python train.py --activation="swiglu" --attn_scale=0.125 --parallel_block=false --init="uniform" --init_std_up=0.0365 --init_std_down=0.0 --optimizer="soap_variant" --lr=0.0043 --seq_len=128 --train_tokens=369900000
Each number is 128 + 24 x the weight over its row's rms, rounded and kept within 0 to 255. Layers, rows and columns count from 0. The size above them is the row's rms in percent of the matrix's.

# layer 6 MLP down (transposed), 448x192, rms 0.226, rows 227-250, columns 96-191
size [ 94 101 105  99  96 106 102  96  97  98  99  99 101  95 100 103  93  98 108  97  97 103 105 105]
[[137 133 141 147 129 133 111 149 103 157 130 119 161 155 122 128  81 153 129 119 130 130 139  76 101 127 106 105 101  98 151 143 121 131 135 143 117  94 143  57 175  75 144 133 124 127 149  97 145 112 127 137 132  89 123 168 173 117 121 152 124 168 121 144 127 103 136 115 138 105 159 115 127  88 114 106 128 147 194  94 150 139  96 140 125 116 104 116 144 126 132 110 115 155 141  52]
 [128 150 141 140 131 173 129 125 129 144 155 138 131  97 109 144 163 113 165 145 128  98 114 136 140 110 108  79 167 151 104 150 135 150 152  99 113  90 120 118 121  85 145 156 114 167 149 151 148 118 162 196 122 142  95 128 119 104 129 141  98 135 145 118 110 184 113 136 128  56 174 132 162 123  84 154  95 129 188 163 120 158 165 133 121 123 172 112 149 156 133 107 119 130 101 110]
 [119 108 120 162 140 134  58 104  92 102 138 163 101 153 147 134 109  90 132 179 130 121 123 152 132 140 139 155 140 104 115 141  98  97 159 104 102 114  99 118 138 134 135 139 110 139 116 157 138 122 122 139 131 126 127 125  92 110 111 137 138 131 120 144 156 127 161 148 114 142 164 131  89 127 106 133 142 124 120 145  97 176 117  99 129 118 121 142 125 121 101  90 158 158 123  59]
 [118 100 116 128 116 144 176 161 127 122  95 114 122 133  93 148 130 150  96 163  76 151 148 154  93 117 136 121 172  70 165 134 162 149 140 134 128 143 137 108 110 154 135  86 140 133 121 129 127 151 161 134 146 179 123 130 137 126 134 151 124 118 133  86 144 144 131 153 127 120 142 141 100  88 161 113 118 118 137 152 146 140 138 119 162 169 120 100 170 171 115 191 106 133 104 112]
 [153 120  95 109 131 118  69 132 172  93 128  95 141  96 126 130 126 122 108 118 134 122 117 158 154 100  82 135 128 144  89 153 112 150 149 110  90 118 128  77 146 119 135  95 109 145 136 122 112 103 121  90 141 130 130 127 145 113 144 127 153 152 152 118 163 121 134 136 145 131 111  81 137 154 140 136  82 142 148 158 120 140 149 121  98 116 141 181 107 141 158 127 113 195 149 118]
 [130 114 133  95 136 138  90 143 134 134  88 113 160 143 115 130 106 124 114 157 139 109  90 122 117 141 147 123 172 129 120 147 144 198 113 107 118 116 137 136 109 139 153 125 108  96 107 134  79 155  83 139 148  90 170  88  65 164 115 156 164 177 127 150 128 158 116 141 136 147 129 148  78  97 123 166  85 131 134 180 166 131  93 127 117  77 171 112 178  95 147 112 144 120 125 137]
 [139 109 136 128  62 131 155 155  89 140 121 119 155 131 143 153  98 145 143 156 152 154 131 127 134 108 127 173 110 149 117 155 143 136 116 162 148 177 137 135 125 119 108 118  94  95  88 131 149 110 168  99 129 127 128 102 136 121 130 140 139 163 153 130 159 149 112 128  81 118 134 135 156  93 117 143 102 142 145 164  92 141 128 135 121 110 130  90 209 113 166 144 131  95 131 128]
 [128 137 103 143 122  96 129 101 123 137 133 158 108 136 158 134 154 140  87 148 131 141 113  77 137 154 147 121 110 174 194 119 123  54 134 126 127 130 144 127  94 109 144 153 169 156  78 128 119 129 117 128 118 103 111 109 113 157 106 149 157 117  96 150 112 136 148 127 106 134 152 120 151 109 138 120 161  98 135  94  87 117 110 197 116 111 128  85 106 147 143 166 123 154 148 144]
 [108 173 122  68  88 138 163 111 105 110 104 161 137 141 149 184 147 158 161 105  89 144 143 107  85 108 156  70 142 113 151 173  93 133 120 133 124 113 130  99 111 130 123 142 111 147  96 143 144 137 116 133 140 131 115  90 105 126 122  93 120  84 123 121 144 119 121 100 122 128 119 102 115 155 125 133 122 116 131 156 137 153 111  98 125 145 143 140 150 188 108 101  68 124 135 154]
 [150 106 112 127 138 150 115 109  98 118  91 176  70  81  85 146 131  99  85  84 149 112 103 154  96 102 103  94 114 156 163 122 150 128 101 137 111 144 131 109 136 105 104  96 124  82 103 110 151 108 131 131 108 155  99 115 127 145 150 126 133 123 126 135 119 152  68 125 155 119 128 103  97 175 132  91 100 142 123 117 150 141 128 132 151 115 116 105  56 152 136 101 144 143 133 130]
 [143 125 169 103 133 146 131 119 130 128 123 121 114 143 130 129 100  95 169 147 114 135 132 155 112 170 105 130 142  85 148 154 146 101 103 144 161 145 145 133 152 123 175 155  97 134 114 132 127 176 105 132 118 117 134 129 158 139 115 142 139 106 124  88 151 151 125 121  96 111 145 159 105 111 157 144  89 150  91 149 110 153 148 140 138 157 116 100 152 142 113 101 145 120 141 122]
 [116 149 131 134 111 103 124 114  93 124 134  80 132 145 119  99 138 120 143 108 111 125 148 143 148 102  82 135 129 112 134 109 172 105 138 159 124 144  95 116 102 113 130 155 147 121 132 146 107 143 181 141 155 101 115 145 146 141  98  92 137 168 105 100 132 139 109 167 182 147 145 140 140 129 176 120 131 123 120 134 109 145 151 105 149 120  68 159 175  80 154 167 147 122 115 148]
 [139 116 145 139 111 158 117 160 190 139 136 134 131 140 167 153 116 150  77 123 149 153 133 120 121 120 123 134 143 108 149 121 134 106 141 124 135  95 118  98 113 128 139 189 143 143 140 104 131 136  71  99 130  98  94  86 137 110 146 156 128 129 133 118 118 130 151 123 148 106 158 114 127 147 120 104 124 111 116 117 145  98  71 105 115 174 111 162  83  93  97 126 111  97 104 112]
 [141 115 163 115 110 133 162 118 112 145  93  89 122 125 127 133 103 115 109 145 144 156 101 120 144 129 141 129 138  92 148 158 129 139 113 124 129  77 119 101 106 139 107  99 168 119 127 129 149 168 137 135 158 126  77 153 126  96 129 146 111 119 134 133 113 171 125 128 190 119  97 147  97 164 126 102 118 164 138 114  94 121 151 105 135 119 136 124 191 175 159 111 148 112  93 137]
 [124 144 147 124 122 143 149  94 124  95 130  63  94 143 135 126 143 163 114 164 161 110 111 184 120 142 156 149 127  92 108 143  90 126 125 119 134 119 155  97 111 128 175 102 166 135 151 118 128 107  90 143 117 111 144 177 128 129 152 110 165 157 139 115 152 113 127 104 129 126 114 120 121 125  85 127 152 135 121  90 176 146 147 135 129  83 120 104 169 102  80 120 105 158 191 125]
 [ 94 154 166  95 108 117 111 117 130  87 130 147 146 130 119 155 106 158  95 167 126 153 123 140 106 117 107 107 144 142 152 185 129 152 155 128 104 136 126 116 139 143  87 123 124 154 118 101 114  57 159 138 173 108 140 153 110 107 126 134 101 133 154 191 114 116 103 101 137 155 126 113 185 123 136  99 180 155 143 111 134 123 134 122  97  96 129 119 156 167 101 205 171 148  76 116]
 [179  73  84 125 112 117 110 158 120  86 134 143 117 133 150 124 113  83 119 134  83 104 159 145 169 144 122 109 112 198 104  80 127 110 147 144 132 133 131 119 107 126 155 142 148 122 126 116  96 140 194 133 142 135 136 142 120  98 148 123 121 131 124 110 159 123  94 137 107 147 134 124 112 144 141 112  84 130 102 141 151 111 131 160 129 129 136 137  77 187 104 142 113 159 134 133]
 [153 136 128 161 141 130 128 133 123 154  64 140 106 140 146 101 130 144 151 146 118 120 118 196 126 141 129  94 106 131 105 103 127 116 129 123 145 114 156 138 149 120 194  94 126  76 138 134 143 130 103 143 162 111 132 168 146 134 156 130 124 134 110 112 135 146 132 140 157 174 150 147 106 114 104 101 147 121 124 119 161 103 147  86 160  74 148 146  61 146 105  73 116 113 139 149]
 [108 142 111 134 137 112 135 175 113 101  92 152 114 119 113 124 115 130 126 106 132 146 106 196 158 114 137 130 128 166 133 111 118 143  79 165 152 101 127 112 120 107 113 146 126 150 165 133 115 146  95 143  98 125 158 151  92 118 135 118 142 148 107 120 106 107 136  97 171 130  84 156  80 140 108 131 161 159 143 108 115 141 136 144 135 128 172 162 114 143 139 129 155 124 170 126]
 [145 151 118 117 137 113 148 113 129 147  90  93 150 129 112 144 118 146 142 101  88 168 125 112 138 175  64 112 144 127 116  78 107 142 137  99 140 129 126  70  96 137 136 161  99 147  95 132 143 101 113 123 132 177 151 107 106 106 160 120 151  83 158 155 174 138 121 129 120 127 112 133 141 109 125  63 125  58 120 119  96 121 102 163  84 100  98 139 128 141 129 153 123  74 161 164]
 [125 129 154 122 107 117 116 115 105 126 146 110 108 143 118 174 157 104 103 181 117 117  76  90 153 163  94 138 125 153  75 183 110 128 122 106 140 118 147 145 109 123 127 130 133 111  47  98  82 130 162  97 120  70 114 131 120 115 134 102 105 128 183 109 125 141 137  86  87 130 108 112 100 141 122 116 102 114 133 122  80 152 138 121 111 122 130 113  80 126 138 142 115 144 140 160]
 [117 132  95 123 162  95 132 142 147 149 135 125 148 137 139 125 117 102 129 128  94 175 164 110 185 125 124 119 146 164 107 132 120 178  75 137 132 122 131 173  85 124 122 122 103  90 119 130 172 104 128 135 139 109 106 115 123 121 128 124 108 145 148 155 127 141 122 122 134 108 168  84 111 137 152 168 140 140 160 100  83 110 171 141 149 110 101 155 174 117 148 146 103  95  67 136]
 [125 153 142  93 132 114 136 120  97 128 135  90 126 130  95 125 124 152 132 194 115 152 160 115 171 131 152 199 121 139 136 135 108  93 124 123 187 116 127  95 100 167 137 156 140 127 129  96 136 122 124 106 117  94 108  91 120 127  91 107 152 141 126 134 162 113 143  98 133 163 135 117  93 112 161 105  99 165 152 127 177 142 142 140 123 118 104 134  79  87  98  93  79 131 120 125]
 [120 135 122 119 116 123 144 132 122  85  88 119 140 126 130 138 113 106 103 116 117 117 134 100 153 129 129 109 115 162  92 108 203  82 122 114 118  98 140 131 147 132 175 136 118 135 142 129 124 145 112 139 103 132 147 121 159 125 133  98 113 130 132 147 148 122 181 110 132 125 134 126 112 115 138 105 132 137 137 118 137 115 141 172 131 118 104 162  99  83 113 143  89 129 110 109]]
# layer 6 MLP gate, 448x192, rms 0.231, rows 228-251, columns 96-191
size [ 97 101 101  92 102 117  97  99 109 100 100 111  92  99 100  92  97 101 100  89  95 108 107 107]
[[107 148 105 130  91  95 155  91 137 130 141 151 155 109 118 145 132 109 117 117 107 101 137 120 117 124 129 153 158  95 136 127 168 150  89 118 131 148 169 171 151 126 101 153  50 139 164 154 106 125 170 149 112  84 116 158 112 117 150 118 136 135 126 160 133 119 149 152 129  88 122 130 135  99 151 164 175 109 164 100 172 143 151 131 117 102 149 137 126 136 151 104 144 110 142 134]
 [126 122 103 111 111 166 142 105 110 110 135 144 147 101 140 109 133 137 157 134 141 155 131  88 115 131 107 141 156 128 140 113 123 136 121 150 157  79 108 143 123  99 102 102 128 116 118 114 122  99 125 105 126 115  96 132 113 133  39 158 119 169 141 117 125  81 130 152 147 172  98 112  94 178 108 131 164  99 111 108  94  92 120 134 102 111 153 127 104 126 179 117 134 130 124 149]
 [145 120 137 135 131 139 118 110 143 149 138 127 154 101 103 135 118 159 118 125  94 135 129  79 138 131 134 157 106 137 104 157 131 116 105 133 143 137 126 153 133 122 100 133 100 120 126  83 144  95 115 147 102  95  84 165 143 110 150  99 146 108 151 109 162 151 165 133 133 100 122 131 149 118 114  99 116 106 142 130  89 139 128 161 138 130 105 145 105  49 101 109 126  66 145 179]
 [143 158 153 145 111 148 124 132 139 149 106 142 127 161 120 132 111 106 123 121  97 116 139 121 113 129 130 167 161 140 120 130 148 134  60 105 188  94 128 122 127  51 106 136 150 152 130 133 114  83 174 106 100 108 140 128  85 160 154 144 154 154 119 152 136 151 154 142 131 125 104 104 117 106 102 141 124 145 106  74 112 147 168 138 155  71  96 116  92 122 133 163 147 119 118 146]
 [134 134 139 137 125 109  88  91 115 190 109 143 129 150 110 119 129 130 118 149 129 100 162 120 100 108 123 125 119 136 112 126 132 125 143 161 121 149  96 138 148 108 128 109 121 123 105 157 117 174 160  78 184 104 109 125 116 179 156 139 139 140  85 117 132 133 148 134 139 138  93 144 112 113  95 145 108 100 116  90 144 149 150 149 141 131 124 128 103 107  98  94 100 157 106 151]
 [161 129 129 111 123 126 133 139 143 112 109 160 152 109 129 105 131 154 153  90 115 106 114  79  86 107 129 112  74 139 108 151 153 133 120 105 166 135 125 114 127 119 104 132 100 186 119 124  89 116 172 144 115 163 124 133 122 115 105 120 122 175 153 111 141 121  96 116 115  77 168 132 169 137 199 139  92 122 129 138 131 127 146 181 146 122 115 125 101 103 142 149 133 158 151 173]
 [ 80 131 120  67 132 116 156 176 140 107 146 115 166 148 148  73 165 109  91 130 128 116 123 120  89 134 118 131 119 125 117 167 140  88 165 144 112 127 105 136 142 121 132 138 135 138 159 114 116 154 115 174 141  51 118 130 157 115 153 145 164 114 132 124 134 119 125  74 123 138 111 149 114 112 184 138 119 143 145  88 125 119 113 157 135 115 147 140 137 120 115 121 172 132 161 140]
 [115  76  98 128  88 107 175 144 148 105 123 114 114 132  99 104  97 128  93 130 163 154 142 133 134  85 152 140  92 145 138 152 131 143 142 120 128 113 124  95 111 157 122 151 100 118 137 169 128 108 103  98 133 115 149 192 171 149 140 148 115  91 129  93 166 105 140 124 113 108 112 155 107 110  90 135 107 153 126 131 154 148  71 143 167 138  94 147 102 112 128 145 126 115 108 107]
 [148 139 126 126 121  95 175 114 140 150 118 121 194 130  91  94 133 165 145  95 141 116 120 128 140 150 165  71  96 154 128 125 123 141 115  84 159 135 164 136 134 130  88 148 146 126 115 141 155 128 101 134 113 130 146 128  91 117 173  93 122 155 107 125 184 105 151 109 137 140 141 107 128 134 121 115 191 135 113 156 113 106  92 153 161 132 128 151 119 131 170 147 137 124 143 127]
 [125 159 144 111 138 109 151 107 138 133 138 134  89 129 130 159 138 162 114 102 119 143 136 116 117 133 116  89 120 123  59  94 150 103  76  74 144 122 149 100  94 133 135 126 100  85 150 125 136 152 112 132  90 146 172  99 146 106 106  83 101 165  94  97 101 107 111 132 138  94 111  99 126  98 145 133 142 104 105 141 123  98 128 115 127 161 182  93 124 128 144 142 134 107 157 112]
 [136 144 148 114 118 163 115 123 129  95 132 153  91  82 136 122 133 139  96 130 153  45 141  84 126  98 120 124  85 125 146 121 147 155 106  88 141 134 146 137 142 100 123 126  87 101 142 104 200 123  75 129 147 128 118 118  56 110 130 141 106 117 122 121 122 131 134 141 150 120 148 172 129  83 132 177 150 104 110 113 121 146 146 141 125 154 154 121 118 131 142 114 107 135 136 143]
 [101 116 154 138 192 119 165 123 121 135 142 161 129 120 117 122 154 134 123 121  96  97  90 128 148 144 160 126 114 142 188 131 162 116 135 101 111 171 104 140 143 140 115 140  98 141 139 166 131 101 135 113 129  89 125 132 172  96 139 127 109 133 169 115 125  88 137 166 112 143  96 131 131 112 122 162 120 150 157 131 119  92 178 127 159  45 114  94 121 151 107 102 119 130 115 126]
 [107 145 134 112 121 130  48 109 152 134 118 111 120 112 162 127 156 116 117  99 134 160 126 100 113  82 157 164 113 147 105 144 141 139  75 108 142 151 130 157 123 135 124 173 143 132 192 110  96 143 130 134 162 169 161 118 122 142 110 140 146 143 137 124 148 132 131 142 125 104 140 167 109 175 146 127 115 140 122 133 138 116 131  86 176 122 128  95 124 131  69 166 101 102 121 150]
 [ 98 108 120 126 143 108 106 173 123 104 131 151  85 145 115 101 109 114  82 109 139 109  91 136 111 131 141 126 172 130 133 105  88 133 127 123 164 111 171 106 158 123 191 122 146 111 114 116 132  79 141 133 141 145  93 175  98 152 175 148 120 132 155  96 123 102  97 144 156  77 128 158 113 193 141  84 115 106 144 139 148 122 165 117  94 105 116 108 120 115 142 128 140 125 139 157]
 [132 165 140 131 144 143 105 116 116 112 124 161 162 111 111 126 102 127 144 147 129 156 101 101 108  97 111 150 126 116 108 173 140 120 143 142 109 137 136 104  97 146 139 141 100 187 120 128 119 120 132 124 167 132 163 170 105 178 136 151 122 116 150 101 129 139 132 147  89 132 105 126 142 111 129 157 149 141 105 154 119 131  59 127 200  90 145 156  95 162 162  95 119  87 159 144]
 [142 144 103 142 112 137 158  50 107 100 132 137 126 116 183 156 165 137 159 128 166 116 131  95 168 168 146 162 146  98 163 133  91 135 102 132 141 143 143 146 124 114 111 134 124 177 163  98 101  97 139 166 101 133 147 131 133 154 146 133 122 140 136  92 102 129 154 109  97 148 119 140 176 143 158 139 116 102 138 121 119 146 128 134 120 141 136 156 163  90 118 111 130 135 171 158]
 [ 88 170 179 147 117 135 174 114 117 153  98 163 134 107 145 182 157 139 129 119 144 122 103  83 150 115 120 121 113 118 139 168  90 106 165 125 146 126 145 151  83 120 114 165 153 126  58 141 125 120 121 149  94 102 177 122 109  97 170 110 145 131 139 101 108 131  96 121 118 113 122 130 171 152 154 165 154 118 175 103 117  89 135 123 120 113 104  76 164 148  84  83 120 125 130 140]
 [ 92 157 130 150 137 146 145 105 142 167 106 160 111 105 142  97 161 172 114 124 139 138 171 149  94 125 124 112 167 125 127 113 112 125 124  89 119 117 135 121  56 127 124 136 118  61 121 148 122 145 164 116 144 121 155 143 139 129 134 111  79 139 156 145 136 137  97 142 136 139 150 138 189 124 118 130 112 124 119 173  83 120 113 120 118 153 132 143 116 130  80 123 148 141 168 137]
 [130 122 119 111  87 127 151 159 147 126  87 177 116 145 131 120 129 100 141 112 147 155  97 132 116 142 147 128 105 129  90 126 140 114 135 155 119 118 140 122 115 146 134 149  86 158 157 136 143 152 131 151 173 126 147  91 142 147  97 151 139 147  98 104  49 150 165 169 136 142 169 146  94 146 133 108 140 142 155 103 140 160 128 116 143 137 147 138 118 122 142 128 118 104  86 119]
 [169  98 177 164 110 121 110 163 113 163  83 103 105 134 148 101 125 110 119 171 157 147 113  94 161 128  98 143 116 127 115 143  96 112 132 138 146 156 156 146 109 107 165 164  91 112 145 121 132 138 132 142 183 130 141 152 130 156 130 121  91 152 158  85 153 142 120 152 105 171 146 118 110 131 141 122 151 132 113 118  92 167 152 122 103 118 111 107 124 134 157 125 101 111 161 129]
 [146 132 172 129 123 119 114 116 110 117 175 108 125 117 119 125 138 133 112  87 150 148  97 126 119  90 118 133  81 155 170 104 157  72 119  78 142 151 119 117 130 143 117 128 139 147 104 168 113 122 128 111 139 104 141 155 125 106 125 115 124 116 135 127 141 183 113 116 169 156 136 105 128 140  97 132 179 136  94  92 173 142 138 151 135 131 131  85 150 130 126 147 119 116 133  91]
 [129  65 136 152 118  53 145 142 123 135 137 148 114 128 122 105  95  99 107 109 111 157 122 117 141 129  74 104 149 131 181 140 112 135  87 160 141  82 137 109 143 127 125 175 133 124 141 102 128 134 124 147 132 141 112 172  99 130 172 162 133 131 140 138 157 156 122 121 144 101 146 109  95 138 132 169 115 124 150 100  93  93 141 101 166 136 122 109  68  98 104 106 104 140 143 131]
 [118 146 129 107 118 104 144 168  75 155 138 183 143 152 173 137 109  97 125 136 135 143 111 100 145 137 147 127 124  99 122 113 148 140 116  60 150  76 171 171 118 119 142 118  88  93 157 161  94 172 112 151 157 151  99 160 113 123 173 165  93 154 126 101 101 116 121 129 109 109 126 165 110 109 170 150 181 142 156 150 135 177 125 108 123 121 114 112 146 101 149 113 128 135 101 123]
 [134 155 158 138 165 168 139  69  70 123 128 126 153  87 172 138 101 143 156 106 101 141 123 130 102 119 129  82 123  93 108  92 126 131 142 133 119 127 137 166 146 111 141 175 149 109 138 137 140 137 145 103 125 150 178 105 126 112 143 146 162 135 101 122 137  83 107 143 150  94 116  98 115 125 170 146 192 132 152 138 122 140 120 154 161 117 103 134 106 129  84 164 120 119 138 149]]
# layer 6 MLP up, 448x192, rms 0.239, rows 228-251, columns 96-191
size [ 97  95 103  86 107 110  97  99 106 102 105 105  94  99 102  93 104 103  94  90 102 106 107  94]
[[134 123 176 144 134 127 102 112 153 148 129 122 115  89 136 102 158 132 126 122 117 147  97  97 141 128 127 147 127 137 108 139 109 112 114  98 106  97 170 140 127 137 110 126 137 118  85 126 215 148 158 139 129 136  99 132 144 114 118 126 148 116 119 132 111 138 180 134 163 127  89 133 162 136 124 143 173 114 138 108 117 129 149 135  91  97 132 138  80 136 169 107 161 109 116  87]
 [124  91 164 218  98 124 136 140 131 129 123 147 112 148 128 170 111 112 108 137  81 111 123 133 149 119 172 117 171 162 147 123 116 151 112 134  97 130 162  90 128 126 205 152 176 128 145 142 134 135 150 142 171 118 181 102 116 157 136 133 139 117 138  97 122 111 102 117 126 113 170 122 117 110 124 113 111 156 111 140 142 132 151 171 134 123  81 160 165  99 129 127 129 123 111 120]
 [109 112 109  89 138 153 124 149 122 115 109 112 118 169 169 129 143 146 156 133 169 127 130 129 103 114 200 148 133  84 144 159 102 115 143 107 131  84 118 122 103  76 140 140 153 154  90 118 149 107 145 105 109 106 117 103 146 123 114 125 103 101 168 108 130 140 182 105 171 118  93 103 121 116 122 129 122 124 105 166 131 119 111 151 143 147 136 144 131 109  92 131 170  96 103 117]
 [155 148 140 183 134 115 177 121 126 153 102 122 141 129 155 121 134 175  94 102 118 123  81 139 117 119  83 138 137 112 130  88 132 128 130 105 128 118 131 135 159 145 152 159  91 122 162 117 102 151  82  94 112 122 153 127 144  95  93 173 162 176 135 139 102 187 143 143 113 115 116 134 126 108 107 125  96 141 147 123 116 155 118 173 150 140 106 101 127  82 123 125 140  92 133 123]
 [113 114 124 156 102 171 162 112 135 124 127 187 156 104  93 122  95 149  91 173 129 155 105 130  96 140 128 134 134 103 124 113 120 175 108 136 134 169  85 107  98 111 198 109 107 119 106 138  90 154 111  82 136  73 118 130 107 106 137 135 164 131 141 146 115 113 171 134 134 148  92 178 133 114 119 165  91 119  90 148 133 114 119 116 125 146 142 132 108 119 127  89 152 119 117 127]
 [127  87 105 129 121 111  95 126 123 134 156 152 148 139 187 135 119 172 140 135 148  69 118 122 113 121 119 156 109 114 104 134 129  81 152 148 155  91 126 133 125 125  92 108 140 149 141  84  86 168 126  93 109 123 125 126 134 141  88 116  97 179 158 137 115 164 146 118 102 112 144 118 175 138 112 117 135  85 156 154 128 101 147 116 153 136 127 109 147 110 127 125 158 166 179 160]
 [ 98 151  86 131  98 142 157  85 148 126  99 120  89 129 127 130 148 161 117 105 131  97 110 123 110  62  95 126 156 124  98 119 148 126 133 147 164 112 119 163 113 106 129 143 153 142  97 129 129 105 133 121 113 117 132 119  92  95 127 161 121 133 111 122 147 200 130  98 194 111 135 151 119 137 108 129 163  90 161 103 109 134 151 138 151 154 139 116 124  98 136 147  87 175  88 102]
 [ 67 113 152 140 128 191  94 115 136 137 101 139  88 172  69 142 128 130 149 109 107 119  94  99  79 174 116 126 142  96 156 122 163 118 107 102 194 185 127 145 128 139 130 124 109 143 127 137 146 121 170 127  73 106 103  98 128 119 173 119 154 143 131 123 143 142 159  96 128 101 153 140 129 146 138 130 117 118 156 143 117 117 130 113 140 138 117 131 108 143 142 160 142 103  90 165]
 [108 146 102 122 121 163 101 152 156 129 136 117 113 153 108 148 156  87 110 129  99 121 159 162 129 129 126 176 109 141 148 152 127 176 128 124 129 161 137 138 156 132 152 132 133 143 123 169 113 115 129 139 148 135 107 127 140  71 118 145  66 101 123 158 112 177 123  91 118 159 154 117  88  97 123 120 144 132 144 123 141 114 101 130 165 123  83 156 105 123 111  63 126 146 113 136]
 [105 109 149 164 143  94 112 116 139 105 128 105 147  90 152 138 116  95 138 137 118 149 142 114 125 124 135 142  69 131 114 109 151 116 142 189 109 126 157 129 110 127  94 135 162 104 101  96 138 154 158 123 122 149 103 122 126 136 119 144 123 113 136 122 153 164 142 107 125 125 108 142 151 132 112 163 150 123  90 136 148 125 140 135 138 117 141 160 148 135 101 112 155 156  92  78]
 [111 123 124 102 117 144 142 172 105 156 143 128  96 119 150  92  96  63 173 134 167 138 125 139 121 161 170  96 102 150 174 124  93 106 160 107  97 126 145 102  81 117 151 123 155 129 153 120 129 105 113 105  86 130 129 111 125 153 137 122 159 131 168 139 152 121 154  99 119 108 149 111 153 162 134 147 106 115 141 157 129 127 114  77 162 136 108 134 166 135 152 151 130 116  98 131]
 [143 127 102 147  70 131 125 146 101 112 130 110 141 149 119 137 139 141 107 116 115 114 154 138 106 175 113 135 105 124 116  76 160 141 139 142  70 109 119 124 112 129 151 117 112 110 129 154 144 166 113 137  86 112 125 133 115  93 124 172 149 165 106  92 126 107  90 131 143 167 165 114 125 148 105 143 120 145 103 163 122 118 115 128 132 159 134 155 114  92 133  87 116 132 132 166]
 [131 126 166 126 133 131 104 141 119 148 110 120 131 137 125 139 139 130 122 126 141 128 120 141 177 104 158 134 128  89 158 143 142 114 148 145 120 120 117 156 127 126 130 137 157 143 136 116 133 131 136 149  94 108  79 142 121 136 115 137  64 134 104 137 158 128 109  95 190 118 149 105 133 130 143 138 102 153 131 162 147 160 142 144 145 147 132 126 168 118 100 132 126 140 105 105]
 [120 119 103  95 150 136  56 111 119 128 142 145 142 107  88 151 127 154 141  97 148 135 120 143 110 100  91 135 110 131 161 109 125 126 125  85 125 113 161  76 121  91 145 138 103 146 134 111 117  79 144 134  91 129 161 122 135 116  73 159 102 158 116 162 156 109 142 129 112 117 143 157 161 104 109 168 153 128 127 139 137 123 122 115 129 164 150 124 128 135  77 120 147  91 137 128]
 [125 163 169 140 132 115 107 118 134 121 141 170 106 161 132 136 109  82 123 106 138 147  90 127 111 119 126 127 106 149 128 136 131 119 177 132 120 150 143 186 159  81 104 115  95 158 105 115 106  99 130 118 118 167 125 127 132 136 128 151  90 124 133 157 127 141 114 125 162 158 139 129 145 148 138 114 159 144  82 170 134 124 147 148 141 100 163 113 156 166 137 167 132 144 104 158]
 [123  96 136 138 113 120 132 144  96 120 137 105 134 168 122 114 182 175  97  99 111 155 162 142 149  97 112 124 149 110 129  97 150 150 137 164 120 150 181 143 210 135 154 146 127 132 111 125 171 145 114 128 103 150 133 111 124 147 102 127 142  92  90 126 161 107 107 148 120 136 193 146 129  89  91 110 134 132 154 124 129 106 123  77 161 113 161 121 121 122 110 146  89 153 142 110]
 [124 130 102 141 131 154 145  85  97 136 119 110 139 112 148 162  98 136 127 119 107 140 182 145 124 133  81 132 143 105 144 119 141 113 122 157 185  99 176 162 171 152 143 110 113 175 115 140  97 128 135 127 163 128 167  97 144 116 158 148  96 185  47  88 127 118 131 150 119 118 117 121 118 126 167 147 106 114  83 124 155 149 151  89 141 136 124 111 115  79 106 128 103 110  93 104]
 [164 147  67 100 146 105 128 123 104 121 114 139 111 167 164 155 169 115  96 109 143 134  71 122 150  89 150 116 147 142 131 130 138 159 120 142  90  99 142  97 102 144 119 139 141 126 132 120 152 127 117 103 148 131 116 132 163 128 130 145 155 104 152 143  96 121  82 138 167 108 132 138 108 181 123 133 143 102 135  96 138  91 123 123 144 113 148 128 171  87 101 127 122 116 131 169]
 [140 118 127  64  83 120 165 119 167 129 113 139 117 116 136 159 166 156 187 132 117 103  84 143 129 137 159 134 114  80 122 148 135 143 133 126 125  77 119 135 131  86 121 172 130 133 153 137 131 130  97 103 134 126 186 128  88  89 121 127 138 166 105 105  96 156 126 120 132 108 135 128 141 113 109  92  94 150 172 143 100 138 118 114 121 156 121 114 115 148 152 102 110 135 164 133]
 [126 175 109 145 137 154 129 105 129 118 118 129  89  98 113 137 158 109  94 124 141 160 129 131 134 133  97 169 104  82  96  70 114 119 145 132  96 126 106 117 130 117 130 182 102 156 128 117 182 102 123 142 142 122 147 106 145 106 151  89 127  69 161 147 142 103 141 107 100 175 115  93 127 130 133 130 126 160  86  87 114 173  82 141 125 128 141 123  81 104 147 126 144  89 141 122]
 [ 95 137 137 139 135 117 153 103 129 147 142 145 119 104 170 108  82 115 125  94 171 158 177 162 155 135 143 137 133 130  83 123 130  94 103 135 110 101 144 144 125 106 153 123 111 131  99 150 160 140 138  88 147 140 149 149 128 113 109 136 122 130 145 127 120 140 143 140 180 109 139  96 112 157 112 121 169 131 185 133 123 127 153 135 142  87 141 146  93 118 129 121 112 148 136 136]
 [134 138 102 115 102 154 169 105 134 156 100 118 135  68  99 120 139 154 154 141 171 100 134 116 110 114 150 159 121 127 151 125  92  99 149 114 166 164 159 134  83 124 138  90 147 109 139  95 170 139  98  87 115 147  90  97 147 153 126  75 157 142 130 111 132 128 117 120 164 137 130 139 128 142 144 119 132 148 121 110 170 112 110 130 108  94 130 152 117 115 161 102 124 125 131 158]
 [121 112  88 112 150 118 130 118 134 155 122 123 142 143 106 105 121 120 155 101 123 124 110 107 118 123 177 101  95 141 121 116 140 125 143 124  88 187 170 133 161 145  98 125 132 104 128  85 114 157 132 113 136 112 137 161 127 133 169 127 110 129 133 113 115 199 126 112 116  90 119 153 103 109  91  99 127 136 112 103 135 120 140 156 169 119 135 161 164 113 158  85 114 133 109 123]
 [125 124 145 128  95 109  73 113 131 135 136 129 168 119 129  95 123 110 125 145 158 123 131 124  96 153 160  71  92 166 153 155  93 112 153 167 117 124 133 123 126  73 104 133 139 134 124 125 121 133 138 160  84 113 132 125 151 146 115 161 141 123 168 107 114 133 121 141 112 103 151 161 117 119  80 123 103 183 126  92 133 146 114  93 173 116 150 129 121  98 125 178 138 138 122 106]]